Part of a small language model's weights: 1.7M parameters, rotary positions.
Each number is 128 + 32 x the weight over its row's rms, rounded and kept within 0 to 255. Layers, rows and columns count from 0. The size above them is the row's rms in percent of the matrix's.

# layer 9 MLP down, 64x256, rms 0.0675, rows 22-46, columns 0-127
size [112 104  97  98 105 113  94 106  86  86 118 113 103  90  94  96  93  93 104 112  91 105  91 104 104]
[[129 111  77 133 127 166 128 185 182 119 175 160  59 147 109 113 166 150 153 153 107  92 122 102 117 148 147 172 155  70 192 128 111  89 132  55 155 185 171  76 131 170 127 129 130 174 102  76 128 157 127 126 130 129 186 167 129 236 130  81 147  90  87 138 143 105 160 165 139 151 112 173  73 178 110 140 142 129 203 148 170  88 126 127 129 219 111 117 126 127 126 112 177 129 133 100 124 154 125 123 152  66 232 121 126 180 151  80  94 134 104 138 173 108 109 185 129 134 132 216 160  99 153  99  74 108 143 151]
 [130  74  73  95 127 124 128  93 147 126  96 124 125 127 173 130 179 159 194 205 159 141 156  52 106 152  90 138 142 163  62 128 111 117 107 178 126 118 177 195 150 168 126 125 126 149 140 112 126 151 176 165 108 130 172 149 132 165 186 151  99 193 135 173 118 109 101 117 126 141 163 122 152  85 125 104 121 128 120 131 161 123 129 127 126 110 165 161 117 106 128  90  29 123 148 127 120 230 118 149 227 138 140  62 160 158 125 162 106 135 178 152 139 187 131 130 128  95 139  87 104 121 185 120 119 145 141 109]
 [130 137  52 122 126  85 127 108 147  89  88  97 115  88 135  81  69 128  33 144 137 136 115 120 117 191  72 123 100  73 201 130 114 127 101 150 177 160 142 170 166  68 127 129 112 142  66 107 127  36  66 124 114 127 132 122 130 183 126 154 154  85 148  80 114 114  76  97  91 137 101 215 169 100  91 162 142 125 137 117 116 146 131 130 136 158  96 104 176 133 130 101  64 124  94  70 113 172 135 137 117 115 118 117 119 140 139 131 122 121 113 108 138  58 137  96 131 173  80 143 164 136 129 150 128 126  79 134]
 [129 159 121 126 126 148 128 167 136 102 129 130 166 138  95 137  66 129 140 136 148 156 112 159 139 108 157 121 163 145 166 130  78 149 152 151 125 186 199 166 131  95 127 128 137 128  96  50 127 109  70 152 116 127 126 136 131  72 110 158 121   1 120 120  50 118 136 115  74 144 138 120 144 209 135  91 137 126 143 121 157 186 131 128 156 166 129 144  96 135 129  95 149 120  93 136 164 170 123  90 124  46 169 158 138  66 166  68  68 177 175 121 120 120  62 123 129 151 147  93 112 100 145 135 150 127 188 138]
 [128 151 218 127 129 177 129 124  99 129 179 121 156 139 149 170  90  29 127  70 147 159 152  97 139  90 102  89  87 102 146 129 124 128 133 119 115  94  98  88 122 100 129 130 149 105  94  95 130  48 120  38 106 127 162 132 128 106 102 132 108 175 103 125 110  86 105 141  80 125 130 143 152 179 150 159 150 124 135 101  93  58 131 131 142 160  48 127  89  88 132 123 189 124 153 118 110 171 158  91  98 129  87 107 149 139 180 158 143 139 191 123 145 112 121 109 129 146  41 139 126 160 113 107  91  95  78 137]
 [128 112 130 136 131 184 128 148 167 166  79  91 212 138  62 125 142  72 209 121 141 131 139 140 122 162 158 152 142 175 127 128 130 121 107 221 139 150 169 129 117 133 129 128 151 128 158 161 128 172 103 142 115 127 157 111 126 142 162 129  78 134 163  97  98 132 146 127 137 138 107 125  89  63 145 108 160 128 116  70 152 138 128 128 158 129 152 152 172  75 127 111 165 124 130 134 104 102  22  78 109 144  95 224 136 100 101  76 144  74 159 144  95 155 101 161 127  96 167 151 105 114 118 111 154 190 106 152]
 [128 134 213  68 127 135 128 173 145 144 116 111  72 103 108 163 120 139 137 146 131 116 120 151 127 129 162 134 197  96 100 130 155 105 136 138 123 165 105 137 128 163 127 129 162  25 131 143 127 101 168 166 123 129 178  78 130  76 111  54 126 133 147  98 124 101  65 109 145 127 138  72  76  81 147  85  93 127 116 125  66 145 129 128 128 138  70 124 134 123 130 165 116 110 129 104 118 108 116 181 126  87 120  37 105  98 165 148 207 112 178 112  84 169 181 105 130  97 137 113 104 128 159  95 191  97  80  82]
 [132 128 133 160 128 150 132 150 139 170 185 174 148 104  94 113 184 151 170 152 145 162 142 172 114 129 108 163 143  58 176 127 132 163  94  53 113 163 110  86 140 111 127 127 125 132 174 158 124 170 116  94 150 128 156 133 129 105 119 103 161  98 196 139 108 119 155 159 201 123 101 204 140  81 149 162 209 129 135 234 116  90 126 131  67 131 128 164 125 194 129  58 157 131 133 162 160 116 153  83 112 211 106 152 110 115 159 130 136 158  61 124 181 184 141 164 131 128 133 151 103 116 166 170 132  63 128 128]
 [123 134 108 159 130  99 126 126 157  90  73  53 122  95 147 121  76  47  65 142 133  96  83 100 101 106 139 128 188 140 115 128 165  62 141 188 133 104 164 107 119 127 124 128 115  95 130 144 127 118  86 102 117 128 129 138 126 107 183 186 177 152 123 136 141 130 164  81 117 138 118 159 126 103  93 104 152 128  92 192 132  89 125 127 137 164 132  54 152  98 128 161 112 151 105  89 128 104 117 169  70 145 171  54 150  92  45 155 126 136 142 121  76 127 134 137 128 149 121 162 112  92 140 113  93  63 135 151]
 [126  84 110 130 126 129 127 230 131  20 138 159 127 128 115 119 124 117 157 141 111 156  92 172  74 124  57 117 148  97 105 128  99 115 119 205 154  99 134 199 135 101 125 126 156 172  68 105 125  74 121  92 162 130  49 124 131 181 165 143 108 148  61  66 151 136  92 114 108  98 148  88 127 124 117 155 158 133 161 120 106 115 124 125 178 150  99 107  97 125 128 207 108 141 113 163 128 134 131  86 144 133 113 111 151 149  95 169 134 181  78 133  56  71  98  78 130 124 105 161 158 163  76 135 150  73  92 127]
 [128 162 107 112 131 179 127  26 147 126 201  92 201 142 158  39 140 151 142  49 127 133 163  64 137 129 105 121 112 151 109 127 175 157  99 111 155 137 166 102 142  41 126 129 121 141  71 132 129 165 132 141 117 127 122 116 126  87  86 144 138 191 162 133 179 179 141 173 114 163 187 142 111 168 214 145 115 128  75 128  89 132 125 129 151 145  39 137 206 135 126 130 164 116 168 145 160 156 216  97 185  90 146 179 118  84 158 153 115 132  74 148 133 148 129 169 127 106 121 113 120 102 151 129 125 190 109 210]
 [130  74 179 110 129 120 128  66 167  65  90 101 118 132 128 107  86  89  35  99  97 115 144 147 100  95 123  84  73 168  71 127 145 120 166  13 100  84  95  94 118 116 127 129 137  97  72 118 129  72 116 132  83 127 138 107 128 111  95  54 140 159  79  96 110 118 154  77  79 125  53 147 134 173  93  95 127 127  83 148 136 128 129 130  85 152 147 146 150  83 130 122 126 117 113  63  97  98 190 141  97 139  87  78 107 102  96 191  98 111 160 124 117  96 111 120 127  47  71 124 127 107 106 139  98  72 128  88]
 [127  70 103 112 130 159 124 174 127 141 107 148 118 123 121 116  75 139  95  99 109 183  95 109  62  59 110 118 142 164 122 128 135  91  68 106 101  65 143  91 118 138 129 129  54 162 117 161 129 155 149 157  78 127 141 145 126  87 131 110 110 154 147 129  73 136 146 121  68 138  72 104 193 121 109 132  47 129 160  42 130 143 127 127  94 120 120  44 142 118 126 128 140 121 145  66 160 106 101 164 108 167  81 128  99 143  51 111  16 141 159 119 111 121 161 108 128 114  97  78 138 153 134 164 152 125 126 157]
 [127  76 161  93 127 205 128 122 108 140 141 128 191 134 129 131 167 151 138  97 120 106 127 141 114 116 151 132 201 133  73 129 147 138 140 142  76 103  95 113 127  92 128 131 143 131  94 102 128 207 180 143 148 128 100 141 129  88 162 103 174 165 160  91  59 117  65  81 134 131 117 147  69 141  93 139 110 124 154 126  99 154 133 131  92 152 105 135 125 121 130  70 137 120 146 179  99  90 121 158 143  94 104 163  86  88 175 160 155 165 153 127 163 105 137  63 130 103  75 100 114 121  77 123 118 161 154 104]
 [129 134 134  78 130 124 129  35  86 100 135  99  98  89 201 146  82  97  52  82  84 120  67  91  99 146  77  91 113   0 113 127 113 106 163 152  92  48  65  81 132 125 127 126 102  92  86 116 128 136 134 160 151 128 139 119 125 114 118 148 148  57  87 100  62 190 129  94 157 162 169  53 130  70  95 149  65 129 150 150 114  91 126 129 126 166  99 146 106 162 127 179  42 126 146 149  65 105 151 145 121 141 139 126  85 126 160 192 107 128 111 112 157  36 162 115 127 122  78 116 118  82 169 128 126 128 105 104]
 [127 134 133 139 125 177 127  76  47 174  88 154 161 147  58 142 122 121  63 142 112 145 122 183  93 165 161 151  67  80 159 130 143 114 109 199 168 146  80 152 136 202 125 128 143 170 138  77 126  78 134 148 137 130  72  93 135 124  87 164 103  94 161 126  62 126 186 122 120 133 171 131  97 184 150 162 131 126 112 118 160 132 129 124 163 136 157 173 126 151 130 110 113 126 122 134 123 144  84  89 132 167  99 124 106 123 141 121 137 160 141 135 166 101  62 143 128 166 115 143 129 138 121  83 103  99 150 184]
 [127 107 164 143 128  86 129 125  88 124  95 101  32 147 192 169 135 169  86 142 135 162 110  82 176 163  74  82 135 127  89 130  94  97 138 154 137 113  30 172 114 103 129 127 113  78 177 104 126 113  78 124 159 128  85 110 130 136 139 102  75 128 149 113 107  98 121 151 145 122 133 172 147 145  95 154 113 131 127  99 110  67 127 125  88  90 138  78 151 118 126 140  70 151 152 116 131 165 177 194 139 102 154 125  98 170 111 195  86 216 100 144  89  66 167 109 128  91 169 149 132  80 133 131 126  73 129 100]
 [126  97 176  75 131 182 126 180 151 129 114 116 102 131 163 139 106 177 154 115  93 114  79  92 125 193 129 154  70  62  65 129 171 124 152  52  67  98  51 105 116 126 130 127  92 173 140 126 129 135 128 158 134 129 142 131 127 213 166 148 156 113  61 119 132 130 102 133 178  90 176 113 139 133 110 153 138 130 102 161 177 140 126 125 152 106  65 129 126 172 127 117 124 126 140 146 116 131 105 206 125 150  97 109 132 109 129 204 106 147  89 179 122 106 144  90 126  95 134 199 115 172 145  63  66 155 122 159]
 [128 140  69 149 127 144 127 174  70 134 105 128 143 153  95 116 171 117  97 152 127 140 202 155 171  91 185 176 127 126 141 130 149 173 148 115 164 175 158 115 129 149 129 129 138 123 117 170 127 135 169 193 159 130 149 158 131 184 178 155 115 135 148 147 113  84 201 126 118 131  68  68 154 118 102 138 103 126 107  92 113  99 131 127 128  96 121 160 126 141 128  97  89 115 134 115 174 116 136 182 163 194 159 154 164 156  90 152 100 135 142 137 155 137 177 133 128 141 132 147 121 137 111 165  92 177 159 119]
 [127 163 184 159 131 111 126 125  90 184 164 107 140 137 133 172 141 218 189 148 141  77 144 144 176 145 121 157 147 100  95 126 132 122 169  97 108 132 125 133 170 173 129 128 114 136 144 122 130 159 150 130 110 126 150 152 122 104 153 144 118 184 117 126 173 121 178 128 115 116 122  75 142 138 130 131 146 130 144 173 182 133 123 128 139  72 174 152 142 148 125 149 127 137 144 149  98  56  58  89 197 107 158 239 137 143 123 153 140 118 176 132 141 162  96 155 128 122 154 135 133 132 160 113 173 196 173 178]
 [124 106 151 125 129 131 127 114  74  13  81 155 133  91  97  87 102 158 133  77 110 137 136 124  41 117 181 101  61  80 183 128  93 105 201 125  73 128 132 110 121  83 128 130 101 128 137  98 127 153  86 155 106 127 148 101 129 138 105 130 124 198  54 111  87 112  47 103 151 141 102 141 146  38 102  98  89 127 127 134 136 118 130 127 127  74  67 118  90 140 129 116  84 115  74 116 141 165 165 174  99 173  91  90  95 122 157 139 136 140 121  82 135 124 185  76 129 130 100  57  91 143 131 136 112 107 117 135]
 [124 114 107 160 129 146 125  75 105 139 102 142 127  88 212 175 165 175 167 120 123 148  92 147 157 147 150 148 115 145 209 125 144 172 127 134 123 139 135 133 154 137 128 129 105 113 180 116 129 128 155 120 139 126 148 182 125 106 127 136 124 152 173 161 152 130 161 100 130 169 161 104 145 100 122 127 158 129 106 128 150 179 126 128 127 141 140 117 145 147 123 196  98 137 171 161 121 103 211  89 130 166 114 210 140 197  80 113 145  92 146  82 129 138 245  83 126 138 114 124 115 159 151 143 210 168 133 141]
 [128 162 176 151 125 134 125 116 122 245 158 193  49 154 152 130 182 157 132  94 165  44 114 139 139 164 123 165 152  98 126 131 117 176 148 188  85 101  80  84 100 117 123 129 204 150 106 148 127 132 141 114 154 132 165 135 133 169 183 141 149 132 195 132 157 183 181 136 169 132 132 161 134 125 191 133 152 125 143 131  94 154 132 125 156  89  82 125  64 180 128 174 159 113 153 135 114  59  88 158  89  96 137 145 138  81 161 117 132 119 164 144 152 136 143 122 125 147 203 105 179 128 102 142 117 134 168  59]
 [127 130 147 139 129 167 128 100 103 104 164 146 125 125  74  94 105  54 116 136  72 160 164 126  92  82 122 146 142 123 144 125 181 124 118 128 116 152 127  51 141 114 129 129  77 149  38 111 128  94 117 153 109 129 176  60 129 129  83 122  74  82 111 138  84 137 123 119 129 110 170 127 101  99 160 142 107 128 192  96  69 114 129 128  82 116 128 100 101 115 125 156  76 111 117 159 199  49 177 130 113 119  67  81 117  88  72 186 121  55 186 104  80 150  90 128 127 132 117 121 131  94 116 208 144 133 119  92]
 [124 123 163 137 126 138 124  25 131 119 128 107  95 157 177  91  57 130 126 157 150  91 182 138 186  78 172 170 137 115 125 127 175  96  80 193 154 122 132 139 121 116 128 128  66 135 116 112 128 131  72 203 147 126 105  85 130  21 138 147 197 143 155  94 106 121 154 124 139 101 133 128 104 206 125 123 124 130 152 131 141 169 131 126  68 159 158 125  86  73 126  80 167 122  83 122 166 102 100 148  56 108 139 163 134 187 142  37  46 159  75 135 132 154 173 145 130 150 155 121 128 100 121 153 155 160 132 117]]